Part of a small language model's weights: tied embeddings.
Each number is 200 + 20 x the weight over its row's rms, rounded and kept within 0 to 999. Layers, rows and columns count from 0. The size before them is the row's rms in percent of the matrix's.

# down: layer 8 MLP down (transposed), 4096x1024, rms 0.0379, rows 3417-3430, columns 0-255
# up: layer 8 MLP up, 4096x1024, rms 0.139, rows 3418-3430, columns 0-255
down3417,095,172,207,179,169,191,195,199,204,179,202,215,210,192,243,192,181,194,189,211,193,186,199,224,203,168,221,210,200,194,224,181,265,214,205,186,192,158,200,204,205,227,192,200,218,173,222,203,199,217,192,195,211,185,220,203,170,193,229,197,203,218,210,192,205,191,233,206,185,222,225,189,201,208,229,186,197,224,200,199,208,213,221,192,229,202,235,186,202,180,202,187,191,193,192,212,190,217,211,162,181,198,215,187,200,198,193,183,214,218,211,170,176,200,196,200,227,196,221,166,204,224,237,217,167,205,226,225,206,199,199,209,172,192,191,215,185,187,185,192,219,209,245,163,221,211,193,212,169,202,248,199,194,175,206,206,203,222,227,192,227,202,203,201,169,162,169,202,213,221,210,203,190,195,189,216,202,225,224,224,220,218,246,210,204,185,190,167,188,191,214,191,215,241,200,168,190,217,190,161,210,184,163,214,205,204,208,160,204,181,220,190,227,192,218,191,173,202,185,234,205,210,183,189,232,175,231,215,209,207,208,186,181,241,183,181,188,168,181,209,219,206,197,224,203,196,204,220,219,198,216,207,182,181,179,203,190
up3418,101,197,184,182,175,223,182,211,270,192,181,208,194,206,163,198,181,224,185,193,190,162,174,204,183,187,205,203,212,200,216,236,203,179,187,193,219,185,152,191,206,167,208,240,215,193,185,146,242,233,213,215,200,161,241,225,181,221,206,158,191,217,188,183,207,190,217,224,230,210,166,203,203,144,182,210,205,187,216,146,205,183,208,169,157,185,229,195,227,172,223,227,211,190,182,208,222,228,207,164,193,201,190,186,249,190,216,142,274,234,201,199,159,218,205,212,189,166,217,212,201,193,238,177,233,200,152,201,157,228,210,162,200,182,230,202,222,229,178,171,182,157,160,199,209,194,185,214,209,165,199,192,214,179,187,195,217,178,238,205,232,192,235,169,209,174,226,198,210,211,216,189,227,173,185,194,243,172,194,199,209,222,162,192,177,194,200,190,223,214,174,189,174,176,235,237,236,194,212,218,204,213,211,199,215,195,213,235,211,245,197,236,163,200,219,214,196,173,191,181,221,183,198,187,191,185,215,212,196,201,227,217,179,178,221,214,207,151,205,189,205,221,186,200,207,203,180,146,181,228,160,222,201,242,197,213,173
down3418,104,207,175,170,178,214,188,197,202,224,241,193,186,167,167,189,171,193,179,197,191,225,177,211,193,193,198,235,194,175,204,170,164,208,200,204,208,209,201,172,200,169,207,232,227,201,191,199,167,237,171,175,217,174,196,220,193,165,196,201,201,189,175,206,198,197,195,202,212,160,194,221,208,230,221,147,202,213,212,156,198,181,190,217,200,187,205,181,165,213,222,187,188,187,227,214,236,201,210,231,226,209,184,162,170,193,232,184,218,194,167,174,176,205,183,202,193,198,194,205,175,196,196,212,217,202,198,204,221,203,187,181,138,242,201,198,181,189,197,188,161,162,213,167,178,241,238,180,194,193,163,155,199,189,185,217,172,188,221,183,192,209,200,200,205,215,214,202,180,182,236,205,187,182,225,160,199,182,202,218,192,187,196,198,204,223,186,218,193,164,221,207,200,212,176,182,168,197,214,199,229,240,212,194,215,194,215,194,198,200,219,173,212,212,196,187,198,191,182,191,197,190,213,227,197,217,216,213,259,168,199,204,214,183,215,182,191,278,183,218,239,209,196,203,209,189,173,208,177,188,201,197,199,191,210,247,215
up3419,098,211,190,200,189,156,208,197,229,198,204,184,221,180,191,185,169,201,195,169,198,210,202,222,191,236,194,217,196,196,167,191,226,210,196,200,221,160,152,205,200,232,184,222,210,226,195,187,199,186,169,185,219,218,172,204,187,174,178,196,233,195,225,199,216,185,209,238,181,190,198,230,187,212,180,201,213,224,216,183,238,201,193,205,214,222,214,170,190,203,167,194,186,198,210,209,188,185,180,185,195,211,195,190,170,211,167,193,205,146,206,201,209,181,185,217,217,214,200,169,203,189,214,219,206,192,190,190,183,214,238,202,157,208,209,188,200,227,205,237,180,182,197,219,182,191,220,232,263,240,194,156,209,180,206,203,182,208,224,165,169,212,208,194,220,213,206,211,215,201,197,238,205,214,227,182,188,179,169,233,199,186,215,194,198,240,219,201,179,178,231,156,170,187,176,202,214,209,209,228,189,190,147,223,191,210,169,194,199,218,170,216,202,208,194,201,199,219,175,197,210,197,180,226,196,210,208,220,214,215,192,195,202,191,157,233,165,227,177,204,162,192,181,194,187,200,174,218,212,205,219,172,212,190,206,218,215
down3419,100,233,200,215,192,218,191,185,208,179,206,232,198,174,197,202,171,205,211,210,199,204,220,238,170,202,204,229,229,229,208,200,207,234,177,216,205,216,206,248,188,227,195,199,175,194,189,183,200,224,224,209,187,193,222,189,227,199,223,204,199,184,194,206,206,214,216,216,200,206,173,234,206,207,214,217,213,193,200,214,189,215,192,216,211,210,212,192,182,200,210,178,194,162,190,183,196,222,222,181,179,223,192,171,232,202,216,218,182,221,207,188,173,172,178,187,198,192,219,188,219,205,193,224,202,206,180,217,184,205,192,205,215,215,203,192,194,226,211,219,178,208,174,184,184,212,213,202,201,217,165,255,187,186,211,190,216,167,210,220,179,185,196,157,214,208,194,195,242,170,182,228,200,172,189,209,171,199,200,206,190,190,222,219,226,183,179,192,190,215,200,168,181,252,230,188,164,211,195,167,235,168,217,213,230,186,213,194,194,220,168,222,216,199,232,183,177,211,194,206,203,179,205,165,209,220,210,207,185,186,189,240,219,212,213,171,196,202,155,215,236,169,211,195,194,208,215,208,205,206,250,214,203,209,197,190,158
up3420,104,200,201,209,203,204,211,189,186,178,207,229,210,204,204,184,248,233,223,173,229,194,197,198,252,188,187,183,188,188,199,177,249,251,186,196,197,227,224,227,185,212,195,201,232,221,207,199,220,238,213,207,202,198,201,170,228,219,210,219,240,167,211,187,222,203,176,195,237,201,226,233,234,201,182,214,210,165,204,194,199,186,207,189,170,162,205,213,170,191,199,218,212,218,190,170,216,215,182,182,200,150,153,189,196,214,201,206,203,202,204,201,192,199,184,162,215,201,183,189,179,189,150,193,214,184,177,199,206,210,205,171,192,242,167,200,172,199,183,206,215,207,197,178,185,202,208,209,197,203,187,169,227,210,191,171,193,198,202,188,195,178,191,205,205,175,193,212,184,224,166,160,196,193,191,193,205,195,166,213,221,201,185,207,183,208,235,223,224,199,209,201,195,184,216,221,178,188,198,224,170,212,204,214,218,166,213,184,188,206,208,234,233,204,205,236,214,200,188,183,197,192,186,212,177,189,180,206,206,158,217,211,223,209,201,153,189,184,190,144,223,189,192,181,207,187,195,193,207,211,198,224,167,219,231,233,216
down3420,109,194,213,185,201,182,208,198,207,199,217,222,192,184,205,211,183,225,204,179,143,172,243,190,164,187,170,161,179,236,169,203,198,198,222,170,225,227,203,191,196,168,180,190,213,227,176,203,210,200,212,184,242,181,234,195,202,215,216,194,186,208,204,216,214,190,217,224,176,179,203,161,240,199,193,241,200,225,202,211,228,177,193,198,228,206,184,222,172,182,191,223,192,176,208,191,193,227,205,189,201,174,160,195,195,197,201,212,218,190,220,201,186,232,230,198,207,202,178,187,181,201,211,221,194,185,203,206,187,191,244,212,162,202,171,222,178,194,219,178,184,194,159,219,172,196,219,203,210,164,210,200,198,178,187,195,245,206,174,213,216,207,163,174,191,176,201,188,216,196,211,189,196,182,201,217,200,196,216,198,192,219,177,189,196,209,223,207,221,205,164,227,196,185,176,166,207,210,157,210,204,219,233,198,220,183,161,183,161,179,171,176,190,200,175,238,183,214,235,191,203,165,176,212,192,174,174,210,196,213,156,193,197,224,240,188,177,228,193,188,203,232,188,233,132,180,169,173,240,232,195,187,210,228,186,197,199
up3421,102,228,212,242,211,227,180,207,187,196,184,214,210,200,229,204,146,216,237,197,202,170,220,200,176,181,204,200,201,197,198,199,206,190,178,182,185,199,176,161,194,198,179,203,188,186,210,192,198,185,181,147,214,199,215,225,169,166,189,200,212,191,214,197,194,191,219,213,201,192,201,205,237,203,162,227,201,207,184,195,184,238,197,187,184,193,188,260,220,216,209,193,194,186,190,186,183,215,200,202,195,220,214,218,188,173,220,217,192,264,187,195,197,194,195,196,210,174,204,213,200,224,228,211,196,211,193,192,206,207,179,190,202,192,171,169,198,241,208,197,218,188,154,165,206,195,196,174,162,216,199,220,210,168,170,193,191,226,223,201,202,203,188,206,186,195,161,186,197,211,156,182,188,190,196,206,219,180,198,244,191,179,227,171,213,199,206,154,211,172,198,200,223,219,170,193,192,212,221,222,176,156,210,228,233,218,178,207,216,177,216,170,199,194,230,222,173,235,198,193,253,176,215,167,188,203,207,181,198,220,173,199,218,233,184,192,200,182,211,231,229,191,202,225,203,232,154,213,210,210,196,234,213,187,170,182,209
down3421,104,212,183,188,184,182,190,200,192,194,196,190,161,187,203,161,184,215,170,209,220,176,207,186,229,217,195,223,191,192,211,181,215,212,202,208,225,228,169,199,229,224,192,233,186,197,161,196,200,184,182,211,188,175,202,219,200,195,197,219,229,187,192,188,187,208,234,220,198,220,181,214,203,209,190,168,191,220,193,210,199,223,178,232,234,201,212,209,217,178,185,143,203,199,185,243,199,201,203,222,214,172,188,229,212,207,209,207,188,228,231,205,171,226,187,223,193,203,195,207,176,202,160,216,210,216,188,201,190,201,205,228,209,196,191,188,179,182,168,210,246,159,212,208,179,208,183,182,217,197,177,197,180,206,186,214,168,172,203,149,234,146,213,183,151,173,182,176,204,212,191,185,199,178,209,185,225,194,191,173,192,206,191,202,178,184,179,174,254,201,177,184,192,160,219,198,223,189,207,184,224,205,223,222,180,171,188,168,220,182,214,210,209,213,209,188,252,192,190,145,200,171,165,186,202,189,212,182,202,183,215,235,190,179,221,237,211,177,174,227,209,213,206,210,210,193,170,212,231,240,196,213,224,190,214,206,205
up3422,102,221,190,198,188,194,219,225,194,232,193,187,200,252,192,207,195,183,210,213,175,195,203,207,203,202,174,221,164,231,207,203,219,172,239,241,226,209,184,148,212,175,169,214,208,208,208,247,185,203,138,160,168,175,191,213,204,204,202,251,228,191,213,218,230,203,195,221,229,174,203,167,219,172,217,193,197,196,210,163,224,175,223,185,202,205,217,178,217,192,224,202,192,191,208,172,197,174,207,192,233,200,204,178,202,184,198,173,167,162,182,209,221,185,205,198,202,218,215,203,205,185,169,247,201,223,196,205,184,220,171,211,171,182,162,205,191,203,181,228,209,188,193,182,226,225,191,194,175,158,200,195,196,211,196,225,202,182,209,183,198,231,203,204,206,192,210,219,201,188,198,182,221,190,202,174,187,197,190,187,180,188,189,224,153,155,241,179,178,229,210,184,176,219,237,200,207,207,224,194,175,201,238,198,180,202,206,234,216,179,227,210,191,202,204,164,227,239,198,215,180,168,190,178,215,234,191,188,197,206,197,191,192,214,206,191,187,229,232,174,202,234,189,185,161,206,171,240,217,223,260,221,227,203,210,197,188
down3422,101,161,197,203,222,232,190,219,230,200,200,214,225,220,202,239,203,226,221,183,209,213,223,189,188,196,210,197,216,203,233,145,166,190,189,171,216,187,208,174,176,190,166,204,211,188,185,194,220,202,193,181,208,204,200,197,235,230,190,194,167,216,190,207,218,227,188,212,206,186,150,221,199,238,202,210,193,192,232,205,206,222,206,174,184,190,181,220,205,205,212,199,190,178,199,219,221,179,186,189,195,217,229,214,176,163,212,217,200,218,169,188,189,230,208,200,204,217,169,209,187,204,198,181,173,209,171,195,234,211,191,195,231,211,197,166,207,209,197,206,242,195,183,200,223,170,196,217,197,214,196,193,209,236,210,218,197,228,177,178,170,209,204,230,204,199,172,242,225,207,219,205,167,166,233,221,209,221,204,175,201,208,175,219,233,201,196,230,203,199,224,197,223,190,202,167,196,222,233,228,201,209,176,191,203,180,203,193,188,216,203,183,167,189,165,174,177,206,176,227,172,233,232,175,197,226,221,220,213,212,178,207,244,171,214,178,232,223,203,203,212,183,206,238,194,167,231,195,173,201,177,230,207,272,214,174,198
up3423,100,169,226,215,192,242,191,188,174,212,200,201,210,177,188,227,183,208,238,157,235,243,227,190,184,212,204,207,202,207,209,223,195,199,210,222,214,199,212,206,210,220,181,228,209,229,214,177,180,150,191,219,199,212,221,236,192,184,198,179,204,205,218,193,209,213,234,197,216,199,209,206,186,175,216,216,219,257,169,194,209,175,176,197,216,217,215,213,215,210,212,168,191,175,186,199,171,232,203,211,225,233,220,176,200,201,211,169,227,200,207,203,180,206,184,215,173,220,201,201,179,205,214,204,200,181,252,201,179,219,185,177,203,199,231,168,214,200,224,164,224,216,179,178,210,201,202,213,216,204,190,199,227,176,191,201,180,209,222,216,184,207,205,214,189,187,229,189,203,186,235,202,148,231,196,239,225,215,179,222,193,175,178,219,193,181,198,205,224,220,195,214,206,204,198,225,187,238,211,201,149,186,228,221,206,244,198,176,202,161,186,196,164,223,191,216,192,210,236,189,176,240,167,223,171,186,201,186,167,162,174,214,196,199,218,212,199,184,184,234,212,213,237,207,189,228,216,158,232,231,221,176,183,174,226,181,191
down3423,103,218,211,179,227,212,201,225,188,183,180,185,223,187,226,155,180,200,217,196,203,199,178,202,192,205,181,205,199,187,188,183,228,193,185,205,173,209,234,196,194,233,183,187,216,189,196,202,223,186,191,153,212,205,195,158,197,172,197,177,180,198,194,211,201,181,195,178,205,224,180,197,206,181,218,191,203,214,223,201,199,204,215,180,188,209,189,179,188,199,201,158,186,204,202,196,206,216,192,206,207,212,197,189,214,174,199,207,203,187,200,194,182,236,235,207,192,217,230,197,186,202,197,250,210,197,207,228,161,206,182,207,207,212,221,191,202,206,200,209,211,195,184,214,238,209,208,180,187,161,196,216,181,207,191,238,176,185,195,204,177,199,198,217,187,189,212,187,172,188,204,191,217,218,236,201,193,158,172,180,221,201,200,199,217,251,204,206,190,182,216,165,235,168,219,190,208,175,200,196,194,211,222,185,202,202,176,201,165,188,223,239,175,206,209,207,232,221,210,174,179,223,207,187,191,198,213,196,219,171,186,198,203,222,208,216,189,192,174,187,213,188,225,226,216,204,190,227,213,180,174,219,188,208,210,169,169
up3424,100,185,179,187,198,241,216,179,212,231,179,201,192,192,209,190,197,211,200,219,207,208,182,177,201,212,207,204,215,202,213,188,191,229,193,219,179,226,215,203,228,188,206,198,202,233,213,221,200,191,179,210,230,203,212,197,220,206,221,161,198,201,194,197,233,221,184,219,170,199,200,177,217,204,217,208,197,227,192,192,190,198,191,186,178,217,219,217,203,207,189,175,224,204,201,203,180,199,179,174,185,193,191,201,189,201,235,227,201,212,194,148,215,212,205,202,214,198,214,215,165,191,208,195,220,184,188,236,199,199,207,186,185,182,179,198,219,218,182,190,208,180,195,197,187,214,178,234,195,176,178,213,186,154,202,172,165,202,203,200,192,230,203,178,148,215,188,209,185,210,236,230,212,211,224,223,165,213,204,148,179,211,210,220,207,185,200,180,197,190,195,201,204,185,216,222,209,192,222,204,243,201,199,211,216,222,218,193,173,226,139,183,166,203,209,234,210,224,227,196,188,213,222,187,197,219,199,140,211,216,209,198,219,220,183,205,203,187,181,191,165,247,180,227,202,214,211,155,207,202,224,199,181,227,194,192,206
down3424,097,168,184,205,188,209,205,200,209,173,165,173,203,208,179,181,230,234,180,178,220,168,192,194,216,168,222,190,186,188,198,196,198,203,188,211,203,204,187,158,194,178,205,210,212,189,164,231,229,179,228,190,224,177,235,209,220,188,204,203,172,202,195,183,172,208,178,247,223,176,184,174,163,160,188,197,164,207,174,177,194,194,202,238,201,218,203,240,235,225,168,213,206,204,190,191,223,180,188,186,184,209,219,213,180,232,142,207,187,180,182,193,192,219,191,187,195,187,197,183,198,174,217,228,210,203,200,238,222,212,220,196,236,203,215,208,153,219,164,154,191,204,176,167,194,209,175,230,212,166,241,225,207,238,177,196,190,210,204,208,206,218,175,222,202,182,212,207,214,208,221,163,193,202,202,206,252,192,204,191,231,191,190,203,225,203,185,208,205,169,201,190,190,223,203,212,174,191,207,201,201,212,188,224,186,208,200,214,192,195,205,245,183,219,193,201,227,211,202,178,181,181,230,158,187,217,199,256,169,223,199,155,182,222,203,170,218,228,204,170,181,227,192,217,217,186,175,198,192,208,195,208,191,196,188,202,216
up3425,107,220,203,186,193,193,178,180,180,204,201,209,154,197,169,188,169,212,186,200,207,189,223,189,177,230,226,201,228,198,241,233,181,191,216,177,179,206,221,212,239,231,232,202,206,167,174,215,194,166,182,203,233,159,211,193,185,201,209,177,209,205,188,247,229,217,224,193,243,190,236,184,206,219,217,164,184,208,185,229,206,209,187,203,203,237,240,181,185,229,198,212,211,175,223,174,184,199,214,158,182,237,218,201,190,189,216,203,206,186,174,200,193,184,213,219,208,207,200,193,215,223,209,185,164,182,224,204,191,199,193,217,183,151,179,196,177,183,208,202,207,184,205,175,180,161,212,184,205,194,206,167,188,201,180,203,190,216,184,200,202,194,236,197,159,196,227,198,166,212,210,217,180,207,198,212,237,154,199,204,192,194,222,210,171,181,203,231,175,201,187,212,205,150,177,158,141,181,194,200,221,205,206,174,186,194,199,184,212,190,198,176,188,196,245,217,206,219,191,208,172,235,193,211,194,193,158,188,168,179,196,222,189,226,202,151,173,202,176,178,232,195,188,214,214,214,240,206,188,205,215,173,195,213,230,175,199
down3425,109,179,250,168,206,210,185,189,198,180,195,177,180,169,213,151,196,197,172,178,201,185,199,217,214,182,211,181,187,215,215,159,205,209,191,210,214,194,137,206,218,220,171,200,231,216,205,201,200,205,177,175,184,177,202,217,212,229,222,186,216,193,175,207,208,205,198,164,205,203,212,203,218,168,192,169,189,191,188,215,227,206,197,226,148,165,217,211,208,186,196,188,216,208,197,184,199,207,193,156,216,227,168,203,206,196,205,238,207,222,193,175,174,213,213,177,170,198,178,194,191,220,216,213,193,190,149,219,215,189,184,220,208,208,177,225,210,180,218,211,179,199,154,204,192,210,152,218,194,164,193,229,216,203,204,188,175,190,206,174,203,186,229,207,197,212,211,226,190,207,171,201,174,213,149,191,197,199,217,169,167,202,195,236,194,174,228,179,199,231,179,188,201,215,166,243,210,181,203,214,165,200,213,173,224,148,194,185,189,177,208,196,208,237,196,201,193,168,219,186,225,211,180,215,207,184,180,203,191,205,217,207,167,244,206,203,177,196,198,233,187,203,212,189,179,196,192,183,203,209,215,181,167,194,189,217,177
up3426,099,186,186,220,246,215,190,206,240,199,193,230,219,182,192,200,192,199,208,179,185,159,167,207,236,211,191,235,187,221,237,183,192,191,247,204,187,207,240,205,185,217,205,206,174,164,184,219,196,176,218,213,195,198,218,199,179,214,203,212,195,213,188,207,186,214,229,246,171,193,203,192,202,218,201,188,210,188,218,188,180,211,177,174,169,189,171,200,201,191,195,201,228,221,195,191,210,178,160,202,221,191,207,195,233,178,220,194,233,211,162,196,202,201,224,196,208,194,181,201,229,180,204,216,180,207,216,223,209,225,217,221,175,212,175,190,186,240,207,221,193,174,190,212,162,218,201,184,199,181,205,209,181,227,212,238,194,219,210,206,226,228,216,199,177,208,191,189,219,208,220,177,214,199,222,173,206,211,191,226,229,209,197,250,165,200,187,207,193,186,206,235,180,202,195,201,183,245,208,213,174,197,205,168,198,227,215,208,159,164,205,196,209,205,247,187,182,227,169,183,177,207,202,251,195,201,231,199,211,187,177,206,181,224,230,209,212,203,195,196,179,178,222,236,185,197,184,186,221,250,179,164,204,195,207,213,168
down3426,096,197,188,219,168,195,227,193,162,196,176,186,201,212,195,189,203,219,183,235,172,231,197,198,233,205,181,222,177,194,155,218,212,230,214,228,198,220,185,191,190,232,193,187,212,178,175,186,196,227,197,174,191,205,193,158,200,244,199,195,224,229,245,201,189,191,228,214,201,219,181,191,200,146,177,215,232,226,184,173,214,214,218,214,207,193,186,215,197,210,160,195,227,201,188,207,182,238,187,176,178,214,184,229,158,202,207,215,190,179,203,207,198,193,187,229,215,195,180,188,207,189,189,180,175,207,186,229,182,196,206,181,178,208,186,204,236,185,190,221,242,190,188,208,196,163,198,229,235,217,197,169,181,205,237,150,229,226,150,199,192,191,191,225,198,185,179,229,216,209,181,198,205,181,190,225,187,201,193,197,219,204,189,185,214,235,190,195,188,208,200,181,200,218,223,200,200,211,180,217,212,219,223,189,207,206,245,207,186,206,188,196,244,190,173,188,208,228,211,209,243,222,196,210,215,215,209,221,204,175,214,217,194,204,219,254,200,200,258,186,217,188,208,202,195,200,166,186,213,194,238,191,242,163,210,229,184
up3427,098,227,203,205,196,213,208,214,193,209,205,243,196,184,190,182,195,189,186,218,193,205,201,241,213,194,217,252,180,218,214,198,183,206,183,209,200,196,213,192,207,236,207,167,169,178,234,208,198,193,221,210,203,204,195,192,178,194,227,194,175,201,196,204,218,206,199,206,193,177,205,219,191,213,214,248,224,193,220,164,198,181,185,218,197,187,186,240,214,183,184,200,191,223,199,189,227,201,221,167,161,189,209,187,182,200,205,199,178,202,223,206,212,214,232,211,249,197,188,183,170,188,192,219,189,202,234,189,198,205,198,181,206,192,209,198,184,192,173,174,226,217,225,212,209,195,218,189,198,173,191,203,193,180,210,188,152,200,193,202,202,208,193,205,191,195,178,237,208,207,195,231,211,195,236,190,203,153,236,189,230,222,212,212,205,191,181,220,208,186,180,174,175,222,170,149,189,210,204,188,221,207,179,203,208,216,209,187,234,209,207,213,200,181,202,216,200,206,191,167,199,194,215,199,202,209,214,252,155,222,174,165,183,179,191,199,225,212,177,226,192,176,201,227,235,227,174,131,202,183,220,194,178,186,206,182,225
down3427,099,216,178,226,146,162,187,210,210,203,188,239,195,218,209,218,228,225,195,217,211,189,211,222,183,166,175,164,217,190,184,173,196,221,234,179,214,194,250,219,179,201,191,223,202,211,211,182,194,218,212,226,189,179,179,163,213,172,216,181,176,212,227,209,209,217,190,246,190,223,194,169,180,180,214,215,170,194,210,214,205,230,210,194,212,189,172,204,214,195,191,211,183,214,207,189,181,186,192,212,186,204,181,211,202,204,185,205,194,193,194,204,191,187,213,185,187,176,193,193,229,175,217,216,186,161,197,196,226,234,215,185,236,170,197,196,226,196,186,208,207,206,164,188,223,189,163,196,210,180,182,183,184,177,244,207,216,221,195,203,188,183,210,194,251,185,208,182,207,183,205,219,241,187,186,223,198,188,236,171,211,227,212,182,186,179,217,196,235,193,173,169,238,194,190,231,148,164,233,211,205,236,196,165,156,199,207,234,184,163,201,198,211,199,240,231,219,187,164,209,183,211,203,207,196,182,200,196,176,223,204,171,200,187,210,193,218,194,191,207,180,183,182,233,183,218,161,245,223,203,175,182,190,153,191,182,184
up3428,101,187,208,210,188,207,215,209,202,207,188,162,252,198,188,217,203,210,195,213,191,221,209,179,214,195,183,229,209,217,204,194,210,186,210,220,220,165,209,193,192,185,161,165,192,152,208,200,201,186,184,242,192,162,208,227,188,203,177,193,248,212,240,204,208,195,196,196,188,171,244,218,202,203,232,214,225,218,216,243,179,191,206,177,232,183,222,222,170,216,196,173,188,194,220,186,196,214,219,174,223,197,227,216,164,210,191,222,222,214,181,214,187,174,200,185,216,186,206,192,219,204,210,169,216,202,191,178,175,238,181,215,165,226,166,192,212,214,214,215,210,188,200,168,210,223,189,219,195,231,203,200,179,190,198,201,261,172,200,172,200,197,193,178,176,182,232,189,218,213,181,169,199,184,201,220,201,224,185,210,200,203,188,244,222,184,203,230,234,243,244,228,198,202,193,205,215,216,189,207,172,208,206,217,189,221,226,161,199,207,230,219,181,229,202,212,215,197,210,200,185,205,224,221,203,198,206,204,165,225,196,190,197,213,226,207,221,203,200,196,197,200,192,218,211,198,202,185,205,219,187,182,156,202,237,190,190
down3428,100,212,208,198,230,210,200,184,226,179,194,194,177,204,183,182,181,196,181,194,161,189,207,157,211,200,216,201,216,204,174,186,211,196,228,197,206,204,191,223,223,205,203,201,195,186,197,184,157,213,174,180,216,215,212,204,169,188,212,229,246,206,178,187,190,212,167,220,204,257,196,217,216,162,207,230,218,197,175,220,194,239,222,218,210,237,245,210,196,231,205,217,187,207,222,206,205,180,191,206,182,207,217,202,170,186,210,204,202,206,172,201,213,200,206,151,181,216,184,180,212,206,165,182,175,202,199,144,200,226,174,227,215,202,198,217,221,203,206,201,212,188,234,178,192,209,239,225,223,180,169,209,226,209,204,166,206,192,202,196,176,210,230,196,214,185,202,195,163,170,200,200,201,222,205,200,192,205,197,197,175,202,209,192,206,247,205,220,185,214,192,173,195,198,188,196,240,199,200,182,190,187,223,204,212,185,190,177,184,185,162,177,220,230,202,197,167,226,219,188,237,179,190,204,198,184,227,199,243,200,198,214,187,180,180,189,215,198,212,215,203,216,211,223,171,221,210,191,193,168,183,177,215,204,195,214,214
up3429,103,199,230,187,226,192,230,175,217,195,181,205,185,222,199,210,198,216,193,207,198,179,201,200,207,201,170,195,215,224,203,181,207,211,207,192,206,198,198,218,204,186,216,186,192,163,218,201,223,211,203,200,208,223,196,221,181,204,242,180,187,241,220,182,225,214,179,189,211,177,222,229,156,179,230,207,199,211,207,210,176,211,222,213,197,236,193,213,210,183,223,206,210,213,192,225,213,213,217,217,187,199,205,238,203,164,215,225,202,196,170,198,177,182,196,199,199,225,199,199,153,193,200,201,197,156,183,202,183,196,199,165,187,212,195,202,221,192,181,210,239,221,198,166,195,199,221,208,133,186,187,202,192,180,195,175,206,202,187,209,194,205,177,187,222,193,222,221,207,198,200,217,164,164,212,226,182,169,217,198,198,226,210,233,176,180,224,214,197,218,219,158,186,201,184,186,169,185,238,217,234,195,182,191,201,216,194,190,227,223,210,196,220,212,226,223,222,165,221,209,172,212,183,216,227,201,217,211,235,202,177,217,196,199,222,209,227,200,223,184,203,193,178,192,192,203,217,183,209,169,180,188,175,221,194,217,193
down3429,109,170,172,200,215,192,184,184,223,190,212,226,216,240,191,186,217,187,202,193,188,200,196,206,209,166,202,192,159,223,194,184,211,207,233,203,192,198,250,205,222,220,203,197,212,194,212,203,163,210,213,200,233,213,150,215,195,220,208,202,207,214,160,213,221,190,187,204,217,184,225,204,192,204,213,228,205,207,169,211,215,190,233,192,178,211,199,192,186,211,209,209,216,231,198,211,197,186,219,200,171,198,192,185,166,176,174,200,233,219,239,189,203,204,230,207,167,209,207,209,202,205,204,196,179,235,183,230,193,180,213,192,235,184,163,193,192,209,187,224,203,194,196,198,156,211,208,213,220,214,205,189,170,203,206,189,205,169,206,203,253,182,217,209,197,192,205,213,182,186,178,177,218,174,182,214,206,211,213,176,190,192,215,196,216,163,190,173,222,221,190,159,218,173,196,208,212,201,190,242,194,194,181,185,209,177,220,147,218,200,201,192,215,220,188,181,189,211,204,200,197,200,225,193,212,186,193,214,236,231,235,213,200,206,179,192,232,230,223,223,198,198,185,206,169,212,186,188,200,170,195,198,206,162,197,220,177
up3430,097,193,222,200,194,239,201,212,213,189,209,192,189,197,172,205,181,201,177,241,216,192,147,218,174,223,166,192,189,205,219,179,194,198,198,159,184,203,194,222,196,198,195,243,186,200,201,206,211,216,212,217,201,173,218,215,175,229,235,219,236,223,195,209,201,190,220,228,233,216,202,187,201,172,200,165,185,230,186,178,206,197,215,214,225,166,204,220,216,203,208,229,179,209,222,205,188,212,183,192,214,200,206,210,185,215,198,174,226,186,238,180,208,183,208,205,242,207,220,177,167,173,184,229,228,162,208,201,236,161,198,216,225,200,186,223,205,209,184,218,215,226,176,215,171,234,155,198,203,187,231,187,205,205,217,213,221,200,220,202,206,207,228,186,186,203,207,199,190,212,203,238,215,188,191,175,209,163,209,225,175,178,203,185,205,200,169,191,175,186,216,184,204,188,176,200,193,218,166,238,208,184,212,212,195,182,223,192,192,182,239,175,213,197,194,213,177,209,225,154,195,183,201,206,233,200,179,222,172,207,199,246,163,214,162,209,260,192,252,205,198,175,220,193,205,200,176,206,194,214,189,169,170,193,185,218,197
down3430,098,203,214,225,175,190,198,194,191,188,198,148,205,171,279,233,215,197,215,181,208,222,197,191,168,211,224,208,196,204,159,170,216,191,189,203,190,209,230,230,208,201,162,155,181,178,191,181,195,200,252,224,183,199,188,181,192,203,205,220,184,202,212,198,196,218,191,198,211,205,166,217,229,221,225,202,207,208,191,190,187,189,195,225,220,175,217,150,196,244,219,245,212,215,185,195,198,203,181,197,213,245,172,229,183,192,202,214,183,185,196,187,212,213,200,187,199,202,210,179,175,193,175,171,154,210,227,194,217,203,202,222,228,213,161,187,180,195,214,176,167,203,196,218,210,169,184,196,199,170,202,221,182,201,233,196,199,193,203,205,183,181,181,215,207,215,193,197,195,231,198,196,230,201,171,220,177,161,196,171,217,218,197,200,191,157,226,220,229,198,172,207,200,195,195,201,193,201,173,224,207,237,234,191,172,212,213,182,191,215,225,222,195,223,199,176,199,183,194,190,188,220,204,204,174,203,228,214,199,192,233,197,187,187,191,191,206,203,178,190,202,209,187,238,191,174,208,207,176,200,211,203,210,222,203,164,211